Each number is 128 + 32 x the weight over its row's rms, rounded and kept within 0 to 255. Layers, rows and columns count from 0. Numbers have three digits each. The size before them is the row's rms in percent of the matrix's.

# layer 9 MLP up, 896x224, rms 0.294, rows 422-484, columns 0-111
095:118047100144134077109082086086175186151191140141130103122185141123143144113080121133065093146129107096163110188083086078158175127118198099111112120096145115110186082103115050133136149132148165171171117158121116140144096116128151163124186152140102164190145136105131126119182105118146148143133059115103148130139072094164123067164134089111
091:121169106129138106078148115154160128202131130127133151043058163070120103125114127204110129102172148185123107221108141116098132133099164152092133141162129180103096158141107084132125192131148097157134129118138166121094144118180177089077174153132098084122121148104120149079081142163067105131099134169103083193113126096086144140168134105149
098:109172185111165102110179087134113083105090075129130133113159114145166144095100065135092082117130105121115164141116140095179145152136187131138123148176060096182121161134154183094158123156150148130122124133048121158142126163108113166099145142111096117183135045161070132080158138115138132192109060145097124157185155134129163174151082136094
104:133170101102106102138165098117115172082099148149099084202076129174058171127154104188099091140105086112169139106147179151158109115076118063118104142152141100113069148163147137149110096202124142100142147106110177119036135105139101131065163148102108128086109176149076123177098079146124146173132117125113091149098089117100156172113093168143
092:140129134109170121115118110078171119127163101132059106141065103161143119120128093120125176175150138158166072112105109063125091119123184141114117086140146162158126108127087128146127158166138178135171133108152087088103115119175183151063106160112074109143126140153189078115128110113153066107215064175096118141125146096151131154084105049138
105:185159200116159114111146105168103123093140135082120200124119078122112100094209097139166135149143149176137074157110126151117093116151126136144128097122081127137106123162117085154088187136069153098100129126147095075139190124177146095144157120075132119119100158155163108119078158136135104185190104120093153142078132119132138161155123135119
095:111117190071092115147140094098088140067104119174114155133176081149171083101103198139133100140105126109142139086156120149085153116140155080106141204157103144093070150115134169154099136137119088152131085123134101097125116098128119119088175175147133153055127109106146106143097144150107202139135200104115126141133159136099155064100040163137
109:115151085151113045163111144095123118208098091122172141096106092150140161106122151126151107182076125137120107110107092088117196115079126073135155151146140089188125131132186214122109107153168163171158084141123143138079106085146149179114112165082116154119142108103107080104169098122076143098158132140140128150085170141175087110107192163120
101:126075130168149135181114094141124139130166117053172169085093176165141112133077140149089136193091151174101125197147140158109109211085165109134102121099156151114134095088093120187143161105117144174132105137124069087117114133145123148125096137152124136118128131143129122125068089131162136156118158121107126149098118093153064119164157080146
095:076096103123112094183165170211130080090143181127193159121143119125139063145090126139151111142204121104146091109108165119132154156147128129169104151161083148091136150169119157106156107131152106131120097109085126125148150144169137082127116106168085164154076103171073052148093132127164089141170163132098097177070161093081206150103065123129
097:137128117085077124176086202107142101152148085187107138127120108146111149149167074192115153113117138153128102161144120127154137127159159152084149070087105129137122112175085121147094119139127124169105150155160108075132109111120143153123157073129165162164097116146159084104133106124122063100137097109104202112134104143188123063110143114145
093:139143124162098140145135089144178115099113180141098095078184133215125105175144125077103161137115133108080118065144100134075134111065093115181082125126156178089151126149135136107121110113173129132059182176152176137172130130172075143069175153118120083089142131087123088087138130137166085109076075187141112128182095152143090166136145119170
093:105105147193151183135078103143083126153160127056095119114048126173124125146126102166144095117110122120102080141152128163058111145141086062139136131117162133156147104137066135131106093116100112109186071122107147126120101145120071111176182199120139121170190109140242133148152149157054168089138157091050153095124128163126111110112102081158
102:130058123053110111119210082154129133087149175157114089157134083149069146118151162109101044116121136099096101153124171163126182125074135160123137152142114132138141122188107140089183063157158079123114137140137162134125143177139224127132177117097108120096107172088130060202110167127117159110104105140083125150152121128121183156059136113158
098:012151140083117179127164117141133091127164163157121159147144109120137107154162163132151133185085114070131111119145144103158112172098087155108176124115096197112127095159100144143091097155101146096127105217093181147109130202111111047113144140195122133084124186157165137132117159157166109136080131132089126086113094158128102118160070128123
101:118148139151098151171177115135104163139113190086107145120135074114108046093148107124072125102046101156113136105149118166143136102074140074110105139158180195168104148143198092089121088162127114159089131110106117220099104143134079155151147162154142153146106159138132110124131139114100117142139185152120140137096180130086052115130109149123
102:173018121123147074119094091028134126141107152099120148085133130136136158162106121116049114128185165141084144151121146120171139110144133170048134131147106191143155101073072115169074096143156124121082165144159121126129134117170138106199173144113102124147122121156136112114110090058163108145134134190094122102122131171120121084158146100084
098:072085162138203144179136114085108144130112114142149099162108172102191112164099075127178098138098094135113148164146122148143123087125122096205069173097113092161191081109122148075142139109099113140148146125091156110188111120177167108170109165128146138109118093107129071101217124139069157115105140148140142136140106136077102138111116109153
109:132191079175102053130127097143159063129124049090180121060111097147126114133126116163129114160124140104156143114108155112126135195101097181171112086133147148158125150110160132121140214229113156113092108092096133121126107123159131121145155137107105137146146150063125101135166159155171197189109150142141103132081139118140125053097121124135
096:168095149156155110199105110129099108104118183062191139092055118113084141129170158201133134116101148090152142134156129114063095146151130156132152157090121118144146091112089170155186167147167071142122129129195163144124146120096186134123189189160096119108097148121171067121128051156177131163120095145151147091176146180176127159118186127163
104:160119132127196096093080197111161144109141143100128151106161150136215126177125088186136179122135159136185118163128151173144014132095162138166115246138112068120132121102126155174068079147109135131129164141109157128084130113088146140144143070119117097167127148133129127124143120034101093145128137124093102130185121084135134136095112090112
101:135118162051115187087064082137124129184101121174190138111063144151129200163114147178129189167082190141170129140183077151129142110105130133138061096155107157163113173112147130102131107098122127123133058093112139139113151144138115089127139084147168144131130142173114146105056152140125109103165114099156135142147155083111188193138158171174
092:120118105156086130097167145114112182087164135168077061135177050209111154143062134083131120152084167162122102127118127123096128122156131111094175124107081146126175139135123154078099105090147112146143218162137166117142069138101168130115173120089168113142085092104132152128185162172094126114077130163122123072126098093165113070094146083166
094:097127161166184111047138129160151152147176106114172171081122105121174166142143133122180121093132163067109105141129116207067175145099114134147103150094116198102181130160133107186140084117122111227134184110146092154077092157095110117206186109083157138105115201141106135116165146100134132107086149109131137071160125159142123151121122127126
101:108103107123093163139067116120192082105143098169182115097135122161158169114133130237132111097180121142137138163171108140079084116063138199127158116155139101177135148126117068095116094083093144103142117125095114109140138143123196149141108101123160152155140147087097156113121175104075089161129140085139115132098119154135130051151129102172
095:227085119105139160067173058148090099177071090136045091119114184078154097096152134130152112137144066124111080200105077088121093117101197179076135092111111084141132164131096099157110145168099082149181201134093176145162138101101081107155123109119138109179166130157110193167151144120133126079135121151098153151101134157177114115195116109135
094:173129173147147108146173168107176145191086169154125130133106119133144090161147079101128153108109106179055105155119106126081162187127125147071125145146123148086124166156159189189128163119149094090129182151181116148157128130114142113088114127132147144130154110109120093144083091127114119154149157091170125080000162134163147150133118099157
109:172042092182107137147177134112117136124156159083148117104105087212144126158108115076080157157175127095176128094166122097166075183112138158139132128178130139122096104110154125126112181125165090012113136101138181166162159121136083127160193142167118130123099138155183109125146097132122105155142161161154121101089089193132091112127142108110
096:132172153131145163173142135054096099086144176174154147072127072127132115090107109119163189139173110117161126092098075090107164062126109130101123129129066112123144080067118172174125121102128098131143115113122035169094096134093127148097137138142172179176121085172134119172114119109108159060096084127158133200181176117103112123136159114166
096:118142152126082126086148108128117112102110128093111168142098114127146197110094124138074152066099103169157127127132151080147148153111090125101156137102186120079172128113097159078147150131116186150114144086089150150102115182167119114129103127128123180166094153151114112154126148102099111080108157140129113121115143108099093091117130153159
105:114063126139147181127102103148098112099155146174148124153125111157081147138155114126133131121100157125149181157079131120109141113096166122107108130083174057133144138079163087188212138186163117106088170204137136112118123132083150153146121137097153161164123153167120107149102085178058085104140157133144098117114122194106115081104120077142
099:113124091133157134086187042196058100141169109124107151120079146124173157112071158164141108114107086177100078106185124093095149069065093158126121119120084134119143176172134145144116204137125151130174162114065106195152123094103152094208097140138117072144134109149143145124205074074143141068100154109152071107142113123092120200106114110163
098:128051075138178132156211160097149172129107122112127112092151142153089170134144107074103113198119109136174104120134095141087140108087074128110169153125151118154194116096130134127151158060094143111157086171155099165106160144128120128108098131145106126068056112151157095142118142156134130158145115110170106135129092128109178129217101160133
097:132115148150147157163067201147126105114123083142161121099138121132102074103077106123165126085097113109143112118115118134041149142135103082154151135096079127162142158097133166158179143107108107108102110095091131124130148101195109095205174065136107180095170164157144099120120126189138123154138102113081175139130094116175180179084120183123
098:149150106056144154108150127097140150120184174146118095204112119138140142135133093133133159118103119193124097160158128159092120064095120096122118114140157099155140149180116126125176057131109116144186160127120128053078152156115168128188135106099134095081121163130160130103134064123083092130143114118134148125091128153140145087108072096181
099:153130122164120206161116104142117127110106081048156121129117100156150177074132112149109098180107091142080121150171141153137119154161106095088183073125150126151138173116129162171162139168095121158109159105098099124072179133109145137119094142169088110077124139039142053174120142144119168163133127106138152137092171120167165168099136117201
099:106162138162142109137143217123087132107118197122134084138140079122116127110127127123165091071116144130144201106104154149105071076144051168106137164128170049131131134085069087184195183191198060115147109107129087137067138096067155134104124143153170117131163139127149122091143175134132082108129108161100158110154156109121093070047164113165
098:216075141216151156059141105138125106073075146125134150114177158144132107143104155129163117102056092154109088141102100122065102103140101170145178133122105143187161138146098154125119159179169141145115110066123114156121097115127144105087165103135137111100117147106164158159141133137047084094086155163114067120082112055073181157147174128172
102:167117132127127146130159133128119152179106088117120090151136100161108191114074101131106092121190121107091120139114114149106173109162169124089126138109133131126154105148124131118083133093134145179085146110152095076150106160186123103133153122148106112075098071109129168078156149135138114207177075150073163184120165155139119106148055079187
100:129122173123116141106103131136161133117100118192119181138097120150129152108147129114135158103117086173147189181082111134094106159139037175216109149131082135142150117138127106128118123106123184175088178115133141134142153119105164135137078082051082120141100156185165128094100119137112118109128129133076164107177159103174097080153138181192
104:109073087186131102076201140121088100055132100126083146146160108142087122165076118166122118118097120080131191151163116143203222082131122133118132108138126106130144104171182112137137104130122122108113122209162134123125168153115073176158136142070112094131114124149103116174050145089073137126075091139144169134123134119105131187134213175116
115:110156167132148136096134147102112137156159077056149152158110090180149157129121153112196119146149133145167114154147101075145158175138118124123172156076116125079124158044138105130146154095158176135134170143145133183183108105098100139089057131154155181114134106090116104143075088191120150090170122128133150131094171145180087119132164129137
103:174138148157051055157125106135137132094127098130128139146099130093105083094123140135070106054131131069131134131092197152179180107124051162120123159156127093198168097175149147144123104159114133130065141115117123101108153102117123160144072144070146134141140117134120101185072125168217080171128141101195151071111094160208093097104128076118
104:153077163131097134115169140077167153106182140091110112118127164168121135154132115100064110160145119153148150137135111165098156177081114119088117164083151150120162121082113096193088133086114129118139086121108112127121037158136165160076105132068092114131105118167063084112169164103110158073109136126117125146086136100158172163133124131164
094:100100174139132163097205021113107137123110098088097081136122087157102130140121136069119103145085113146163153182080115172127100141054088086127157146098127130122184132098233123115179080130067093135143099133157144135130138158104100152132116096152104158112130126136154152203122149101096136082176122147095124148133110180126124121141079113127
103:110026171139156090133155167101059149128111100077115174131090090147083186138135063147096121111144145110110134078174141057172080150123086125123173140122152136141122122116143173058173148181145132086172130159126176136089059079131116155089164115151096166113167141138134011169115096136161118132128171128129139118125133162122154122143092151107
101:113087105145098147135081068143194190134144092133143114146121111134103103158116133108144103151121124188206151127161136089154146106140147165129166042187146153183060121109097124108129144120155099146142157111116134095142166123169140091171128074133092096102048174132154101175125123151135057154096117109147124124142108151100129153182095183130
099:117118106173172151126199150148092117136088048150143114093180143137158152172159125148148119135096123155116092102112080099114131094140171142091134077129129089077105110069055129098086162162147089078027112155134090086118157167080097114125126107081178179130112086111147116117066104164118132091141091181087086189134119151067118170158120106114
104:159171166073117110097097120178126165146086080157129106126174156199188159088156104187176151084126123137176136139080103123108109079100159177140137079152127137168086087133121065178123129134165175131180152092130190091161131104102126112090107131120125095111094119136157142119096126091133119189117140177135111088120104143129089058182179144216
097:174069090116163105149116140078119100100140114075080109113114065156138060144106168128176165123152083174158144100109173113163104097155162122145158110122111095172120073127087143051171178129122111136116114095113116090076149143181162161118135196108145143131095188107062113151151104122089138167126110106122097100113175156123147158169091077185
103:068118184118123136079199100085166112105119172089105145171114096065163169179095149128135110124132144121118094101203136122151000106091106155125123151152134138159156103130107172112116059170101125150141138163144104142093198154069126143146170146108164124104142094111162109138167114105145104150115153127141139202123155197099159094104134107109
096:126121118139149139137112108134116192122149162084115138079085116175145174181167131158134086157147156130087146100190161068133165126129136143092180117132127172124107095121122115093135184182163149126099112101057118149139122097175109086170111138105047088085181122099097178131073117168118103100138169114123131067070179124098137116200106084113
097:141148152179085084157105130128203092096156112081109124183112124052159189131087154086114167090161144120130114109134073111087115143143161120119133158137161137085111112072135141156110080089182097114222106164127134113150107118171074183143178050115140133104131100097177068126170118142135179069118127125128126131101145137145121158153117124113
098:158088173167131108128147103122152136102175121156062138122092085095157162120131125163100126144126194128121120161120123154138146075111172180139133108027171079131112159126103146101077123106123108142118168141105120134118141160082112107131143113100121088124145119131069102079186142149125091106085188101079122157123121090095082128174053103120
095:142087139128133082085125108112115130177117137159140122062069149123073119152106063163166191193048121162164098117148102122141123158158135159119125158142045129112150132065138176176114088131116094117141127167137138164089120119118217150088098109158105086126148128160148097155120179081055211144139118101122127131103169162116158178079112143165
104:115152113145067152111146159143085184110159151094126131123069093167130101179112113111102158165092129148121135094177147171156187135113088143116127130114098150111131126156120143111096164099148142109118157145094094046061086080120091118030112128138116137144168167140073178106145146175113112120134153060111136125142145194091103087213084106094
096:104164112176195133125168114108138103142111097124183170166095141103183119141211168137190078077137095101131169115169094134122147155123072156144168085116124140160118087164099118173114088147122125173104146163118172100100080147141150075164106089133076062119100055144127108134079074173118123157114091125138069151090094109119134124142099069089
093:087127134112118162142103167128087112062174105121165082143118112122189216133075118145157103159146164121072180080130110092142147130150069157154165127130136136174086182152140179125128172133118159151141094123107141142064106153129123132139106116110159134138148117122096165146206099167124129106096092117144073140099121118093120119092133146114
098:119178113105113131124140142167164091149056147131126104137133168141162122206152100108132131090109136133173149128127137168074080089147110096100125088152102117128117151137010146159120165088130122109128182097163154105136127138149103098094178133149149137144161140123115149164129121124141185125097119165122219059086157171163120112150104140085
098:076146082183166134144111118094067156114163171133088091077128172116114171123113106056148132185114098150128101109169166156133090131188060153159141168154116171108134214151120127153087119159155071126138132145091094091147176105092107095116104174124096178162188115154150127086145172155135179158153071147137112137097083167140152189147094128118
101:188156124106149113166124211143140080139137130130160125084175141091119126152113141149104120151107140096135127118122163103147161089104159130093132161159120151117169127152148122101130059134088089103123125153140148167163134074159108115163138055091140096103104083099188107185119148110102152083159160064168049153170123128136167151149135126107
094:127090136139122142098150128105142175118102152138140198097176121125101130120119142107122094130185183136173151170094165108137087106102146121051112118095161154196094119097110106178084105130163136150111056136087154091140107061127085107170102137073117109187124179111141104079230074119134117170153135164176114152094108067090166122159143105146
089:124118123109160122086077044108134165124055135131089134155114070146164074123127170114177094126143099149200082153144134131094090141119105130119122076202166117133120157081106102088148161219093175149148155112165133167230114080121095189073152113114140158124129107142111135152126166134091145173127108116205161061151126112138107068114113154173
# layer 9 MLP down (transposed), 896x224, rms 0.297, rows 422-483, columns 0-111
095:085110151120154120166201085122086167122168100101144120141182210069145140130084111143151110117132075111120130127122197138096129118162078104161129119100140139069150094119120144116132123075128163147193126150084110131104140099164134117158158144069083118152136193134201142082129201110123162140139150149121150122072082082146151098107175115121
099:069126127096098136084146174139120127115150156229128093085143176113123093126118106082188113092111188159164137143106100135136150111150107119117149188159117141150145217150193112147180102123170105156120103102123037110185152110124110136155175138123146116129138128110093167142142111112089137113098191173073101113143117160122168171155091123165
101:102109103142187183102115138177124168166154151146109186098159077148143093104117188103137105131120142100113047167090110113194091150159119118151123082051132145121153124149092107088150129165112176135082109108152159159117141124120106097107116114131159128130075140159157137114104100124136144114180129094136181129121095104112154138158116115118
091:107156150143129139116102160179206148178116179156142111098127133068186112142138149118169121125139069102145100119096120118124142112206177156134120115098118133161130146147153119058157099096180135124210077107173157143191164135172131100147042094118121165120130127124098164102123133102112072110153145113120113146194114111128134119158152102155
094:147163096119149126080122094147106176126169155142138128099139144092121142135135199173112055135158178120108079130041149138126111144126130168134139203096109100164116116077105122141112105106143149126144128225163140124147127138112185106105076045125135123163171040118149121149123152129176164120151118093087181106099089134165115120095069114150
107:172096126214074109059138078123113115118152118173153142125138156132087125175164189126131113101125145179134124100149122171110149108160110142155115093158052166154095105168090174100113075134096064111147130139119122126186183122158122130125131124162148095120082137107140105115045157136145142131175108138064142190143104096120125116123148134154
094:128133158093159099165116156163066124079096163101111159128107120100107107119104153111099126112118128174183161136162084163109147148140196166127175116104117126100122165205097131121124111198183076196115147075123160112123132122149139148067128164101116132124143147123136153119167116146120091106138094123097104099132195164170152112124126123114
099:207141205097152117108157107099092144089137098065150143161158123083111129095125162100117122138163141186154133181109121156156109116124152130185097104111125079117109132135155102114073153093103146127118162118221128119171106117159131153108098131152111100105076153127181077173137145048106124124099168134088110156097131118139222191130155100098
084:156148084062180155114097122136178119117136153158158160134137067122124106121106119162138152070085145140138097085154175151096141103175163128186133114155092167130140112136067098155133098165125097062167147092116159109172159060160141123116116118152108110172127072088091093186093121129104124114146142088120162043099130129140151133081140164105
102:086148056142163141160109097177136090182194080174183092149130151146127170173078115105098108135103150170190114074135102120075160196185122193073137165099172106093107177106139124122171088147117056088093122078125146137179212081133082087110125078066115115157030115093105103168074097115127140130166186116102143177119097094146129143178146094075
102:171133094087109146159087119106116140093127120156198136098101141100092167125157152098106110108102087173092145143140152067083157169141177119109126155212145182154153138119145174152165135111118165138121111169113148108193135116159092131108092081091150086152123084180138135168087132197138140118159081118169132139113083135080109151135119127139
092:072145120111153178053131107044055169114080071114132098143091148143087158150152097111223119108096132144129078169158156108132148109121164109123118064155121088108155109110142067066181140132158145114161120115140121149127142132089110104128098177112148122181132079141124125094161093184081165116150093124098186100134146101157081122075152134182
090:161128141081104125103089175134190084102189123179166148129122147111131136057121189107103160156154097107110114154093114102123108145098228114080187132116176125057169119129152152119153117128107109108184150134182154095092100156053170108119109121129139089137076093159138113150135103129156169077193139126149109166119121130170181157089132193084
108:201125109139086173109131185156135110158149149127115134097133092168062162142136093058079155090110138093138127082163056194126148112157104131133103120095138163136113164193159132140156129129180075059125155141175152098142126109106120142131151140118124113106095124112127214158163121156130077159145081156160110098132098164104123146178138122134
095:120114092166179133144182186154147167174144115143182139065172209056107112091150212125085188094125185087074108079118115158145157110146127100087104117104114143143080152150105126128138109148138085153146184110158125083143166183115100174099146138124138124175168141108131098143127091146150127195152113198131095139073150111137125073133106128145
090:179170181156163095149096210169113172083158127127152144162113175138059176138090160125184192157120094114132135179118119127179106094132152140084136092134100152172160157177115108160139164176149083081127119138155151126160108156112185149141148099094090163104072203080123150124115168155143106159052137118144150108101126079139141085115118135102
109:131164131133118164129071129080104109125166110098118112173165083138147119142093145134182139103081181101106153142135214101081148152179137114091185077162053141097131130116160067087133106190140138154123132169151109126149116052111096159144121119085126125116122118135171108129137112140204151121134117104091115107100127128156094103120172154081
092:161151134180094081122114149097117124127164176212131099100019113088130107146131117084090122069086117136123085120111099051094157150110091077092135142101133125139159140146203135142140140094177146112139117145135152116205144099146096152162126094135094113140161106158096117084155128042148094170162123065131188135178154092135116171125176118128
105:079132140112164143122196124114137119159075124195068106139133112095170143126087115094106121103079156189151117102133115088136140088174172103131165138131125124074140152141109135108114068102188135140128146130120154175124132110127092091127116215168191103143105159104121133127139118168186090105176046165149077111136122142089163150192128142134
098:161170177131099144183166123121151137178111065108113072164074182113177047064191144160109166102159106126136140160107146127149153089192105110128151149091141114045143146171099118152155157148074163121111100130222087065190113111117123141096148107127168141124153110124119120179114118162154092153099069144091144119168101165146145176122114160156
090:160146043123140176171148080171153132094140127084117159135113194093121105160143099148121157110105125105094153157141172115071115065090159132129117076143173154112109105130115149108165089126110141165129104114121057115124142104094135120147124157166218085093103110076128181142138170098098090138124105090109227111147130146154111121109100133151
098:090133110095116085173145123132157107153114080119170098134130104109090202195169141117154160132173095150084119106163082125117104084128130092060153121164035109144138084115097066145145177103165088134093167125128104158103093167099103154093104171157127096090136104165128118150139173153168141088124121120141114070054171083135122105177141146157
089:151113122144142100154144105152144121111080144138109161177117156187069094139144220119151140112109067091085101184127065103103137105061125117129117119147099108135086137193086090079124167172111139152141089092160141161117119115178115094116135126167149108067114120126130126134181128198115153132141050132123142046135139172159090162110144171121
096:157085132094183096150121125143193041099135103114084137102162111026159117086156042157087141148106095147098153095110111137210184149141112143154128131153135117117178175142137115131135085127095121103098176119123172141139041059149160138115132140130166149143174166068111098147114103058131113094153155127101130137137072109088167129153120111148
096:103122136112068070132122149178148199098112169097189118074086072102173056125180144119161104159121091131121125175139126135144109108160164169103183140160142138155217098197149113131126099185142170126103123156158193175157082142121113126097087099093110114174196177156119153106136178130116160133153100138086124137162122148082129138165143122109
098:186101229116132146184131176079084124121134147126103150124144110142146131155079108140098181121144121059163120154088089085115128134121108172087085227135130111077119167133136099138146145093067174126202180145112048095109170147160147121108130100116114113174164147141123133116167090095087123134138146085123113107119145116101086094134103079132
097:162072182074124109104147149073110141103199111141135167161122102109138116160094179160145123128105135134113106112143132141090155127117093113098097206183111137151151111122105152185164163088088096151087116138070124142108148137111129145103149155117133156218190034172086118160123126174110179179179196124075152114076140165115098086128125154150
107:142120156159104097098154166150075160119195138176171115139103159135136183130183021098048159159153091125094138139154153161154129130132151139132092164118089032136193099126090201109119143075135166141112116152088122168095146144149148065117166129138113178168092114074114142120079106116089100147098148110101098141180143163128146120126095104123
096:150142135149080145168075151134145151074053148105110127135096093139135095051136139109141172131116151115103111087136099113144145153122117134092099063149072161081109166151155184078187107156151107175099109093059164084119158105134149194113169133100101130127126113157114091121141153098127150142122166068124176077140092164112106130089117120162
097:186065125144168121135127138139118148165115105115159142165117166146103140123068111150026076122147147148143189123072106148115087178169119048117102139092133107045084127169093140130106094130151140091115130114154120090129132128089191076098149123136116091168165088110096179106137121073187196155192123122151134109122108164133118095135108104131
105:129131121139100144123052075180190164093170136190056179113154164130124095163141110118110091125095100152139209122144088072179145142143069134140136144157142128132163162104066184137114171145167106161146089084089134128162139161147087099116111164128157127158107116155123094140120099099154105156124110142097127124175128149131077142171099126077
097:152118167114138142127114034123100106120083106134124117113166194120109103077150108185097135120114095151088159148111090151125133148138081181116143084153160126148117120173182134090146116117180170121132133098098128138114149071182077125119108061121173074110127210168149112090157114112120108087070092126145135080144206141153105135148057139068
099:169155114083111133147128155095084121046149105090126142164114180126211132122130181147108189108146145157102138122079177105080122157147150095096112142142161147130051139186141164160123135156136139097163195150147156135183160082171129149131136094093169147149146154164116158106115109134150144114159153081106082133164140192161111109105080138087
095:163129155137142067107168192120103124162134093182079129145153125125139078163126174132031136136197119080157195168157099125122095107080128125111141156090084103126144106065151163147123096125170209150137119128108120139114104155105084152128109152133142134126097144163095133138076115158149104080148114107166082143144148092056139108156096166104
102:166144175175130103127115167152124092120102114105073108124149177121111136152119158043147135131136139156141156109102093160159120079100094082138180165124095113077063095087170149117130139124062132092082089103130140117117117117187098159107165128086142148146102040136102121143149122140113103140107129070121144134093128134185127146127138183106
097:169171137192125133134104159134195102101139073037097118181096164124146144111139162121177123147159127139147157087100116120176185148116168102169114123163158154146108124121157131116111075163095133108136104115168161158172132092226115189164148070133132089101122146128107118140120088077164070142136149102146177080093095114176135180149117066154
096:112180135148190145152127052132125126100072111153185194119113156140174121098082153091063173089118135153115140137091147127078104102176156101091117080120091140125122104113140132079107135171181147107087137075180147137083098144173085130110089113138135117174092115132174136151090162126187150092174053122135078109092058121140100102101167135147
100:149099148124142094114131188094123158188146082136187140136173112130109165132151179083156074134055084105139077143105151122130124155113159113129175118117192131161124131081101116121105158188076116129131115099150173137143107139142066101163173147116130016112119164154159192119107125136120108086104102086136200123187122122197134086136168106102
093:170139144130104091133120117069150150070146126121145154076079128168141164144133173058147108121086118130157090119093126133119128107131090166158070120205106131150163133153120101136085123136135119153122071139094092155125159181088177172134066122119098078065173125066105164073122100167076122089131102115127168082128173132152160152058106035131
111:132146154161090150110121113140152129103104162107106145064098135106138117107180096079170107122192132108121097192120137160110174077109092175099125150177069160073081085125139107068081109146112153170141165137104144147150160118089078099153109121148185120139145104096184115076127078083136078124118123105119127130143113177113173114083119161215
108:132115100202177161056119082165153084081113081152122076182170133130109103118086143127115099097086065108157175158160180158177135106114134161078104084118164150097151156192171093156123144142137169061140114106117085171083107203156116128110110114096116123113131063105112105124080093113102123142076049129120144107104132090167122178127097165101
116:151141104181163109118135117189070095127145095067138093106189069092152090115141157101108142169132151095165164153148119184204119164118097118130159152178130064080116132128122101134129179105114132110116134164150113108105125127139115200072154119121116169087073109168114118156136095118107166115160080112143086111182118117129119116114132140148
104:123110135092080157131115135115143124152094154140141053143076083130147127099083137084144097205109163162128080126139102143167147188130180087126138132087093160066097128103141139117113115186104148117114108110131087116064119127090116127080126150150113171097084118149134141159121093116165108054139165171121160123139088139062102152131098130146
100:165117058145154127150094113138072138071097168106150184092158122134133120045116147196148090134149135124099075114056142109145096136138148089162085094124174111145051075118135081126151109197144144128161177119133182074119183056158072199145130119144132176177098143124112141185146100105128105132100103155144118169130097171112100097054089110137
091:173137160131112130120094073096089115069107088156119069135141110084155113127086127148096117160104203096142154113195172086151112159109173187188099161135115184090189108049131031154142132076125157126140150174062156095141131151157186133200100102142105132113122120159100117155098138139122115120109149119091107079194106106191152158131083121116
103:199121177115153136131140103100123152151157130104123136137156167173148159122113119150123170095175150120122115070114124125109104096139149128165161140140119137149138149192128038142139161066192097189104146151107089192150180145093142145108088117118085108117171128116142181144108110126149136081201083119176127100096092152125103218073166117136
110:166091092108062122093127125085115124165178140068129121127159131105165119140163080122114170126075143117157126104156131083136141078108102153083146113166178042140135143210115127054131124141153143148159103145140093176172146142154120162150099107154093086120111135130169135119146131112166175149139117156180112117086152191099120137159168167127
102:134181133114153165134123175138124150133117116187163199108137132132182124134193116167085144050131134112139179132206072144116125079127095112167099072166104129187143123163128110124129150163075139157116106112049154111168137141106138108159146093069140066090150168143152155169145129119186129159075125092112062098147088130121143146107111128106
103:119132163163138123156147097115142062109139137106169132208059119154062092140139187129097122107130081113142087111124151140079116096131118132146120127159101110148142077168144188143125170143180144109119105115106138078165167130172084116124122136164097113161081151105124131089135191066169152142159128119115167080162136139155119139101137134149
095:138163128138111144073088035092131138104091157189049164143108137106087162160137109099129176134131112132116101080123124158079111164132137117168158099120082159149108145103134142168110143143180096153099091181097092140132145168126081136136168159136093145152140125100158133138186132138103080096189111105120087135127096129049105103077178088101
092:111128120123166158141172135152184115127118128076123132165087122102134135093143130147134140170098124134116088166126126114174077098111144103162174108132113088186176107073057150104144133158136118123121113103142090138177126176067107100144102111100140102115097112061095105040125069167133121164131134124126090077115138148176102098123175150133
094:187101126111144157151183150155158146145130149121121145090149167088103094090153134095099130107100092175131114107141119175168074099097087125179138217151106138118139064141136141129080096086109124108091159203126177118179143182115162195181129114111164035145088102121092091119115144116121107137150050112080181132126128166095126126118120144149
098:113100133130126059129107184117126074082105155183113182148145083134101109172091145173131104183165187109163158125100129138124112121123155126169072184156122111085095109047087131068094170149134076122153090141128174163087139171144152096079165106169095150112115109157123130149204171148120184122153094180097145189077107133117126144140162175131
099:134152140102141139092167112114152117130102148137142128100151116143095126193150055111132145142091078146139140059082140119131110128103105079100185176144121122129131097088119130110116193140101117145085130120112075140088088161161183182127104067105148122172087097108154111114142151058091169108132082143093105163117119159184127072142110119154
107:100139076190113103132094120151135139147159105052147117070132175141140083122100117150166163144130126177125104170050084132150169162129153153110139134167065122130112077130140144121105115140126130169106124156156140137041105124131148142115107146127166125107176109090167108135154207166103082194138126179133094153130083162131064179152078145131
101:147138110169184134129112130113121124170144125196150115110084096157084154105127082115126143057113147174143130144167079128084102087124123149154121155171123097096096131116102106165125087150137141166060164111040157121191146120115095085137121110132051130140128120084210163128189129086121103150096117127190080074099117173121153175113110130154
093:120096177137109130084163110197125173122175121215124153109161139169067094133112168157092140136092136145103154133117207112082097089130126079137162181175093121127115140135121059099156152112169094112091133124102099133138108120140091085121135159123131165123123074118090128088155094106147081162173134068124159147153176142146135170197083185124
097:123165106119130142089177193180142154087137157196065132129099059087125158155099152099177110151149081130103119133124131108137116081148095163093158154144168132212154112161153112155114090186156142114146106109104117132107134132189041135136138200113144149137146111110160114155167110136155156181089119126174145115146125157188212157101119181113
096:103151149110140087091135069135125127125139089116164070120138127139115119119085117109181158126157118143124176178128125205113097087111179164203165153112123114155136142153093126146096149120149074136096136141105082099068169121087051124135147100152060134092163140126139089086147056144041151068119152171198168138114130138122151084088136090150
099:095131176175111175064119114079132138180150112080114183127129197101133146052135129108167125145138085177140164188084120164095147098112128121142136132100077121084173158141142131144085070146126140123053124099119115129123143174159091102104096091136068141149128083116129142127122113138159145118125090131129190189110133090148161102065181076081
091:102165140160136081111151036092158091184072112095112137086176121135117036139175194135118146089125122161145100162172154120064068156116090116120127057181152150142087136115147141140060172109112094115071145097130101102091145143130152175108124126137139179200132131103140173106148083102170130121143121151140073018078081118126142158071120157174
099:139147138114097129106112126135188088118137156145156148155103106113058156106126084154154111100152136084132145141188101176130123174054117127101090108128154096121155119100158150129152187114113112154115102153147074118144157122081163137178155104193169144138109154110048118160066134196124175110118124133107108117157160155124085101090107143139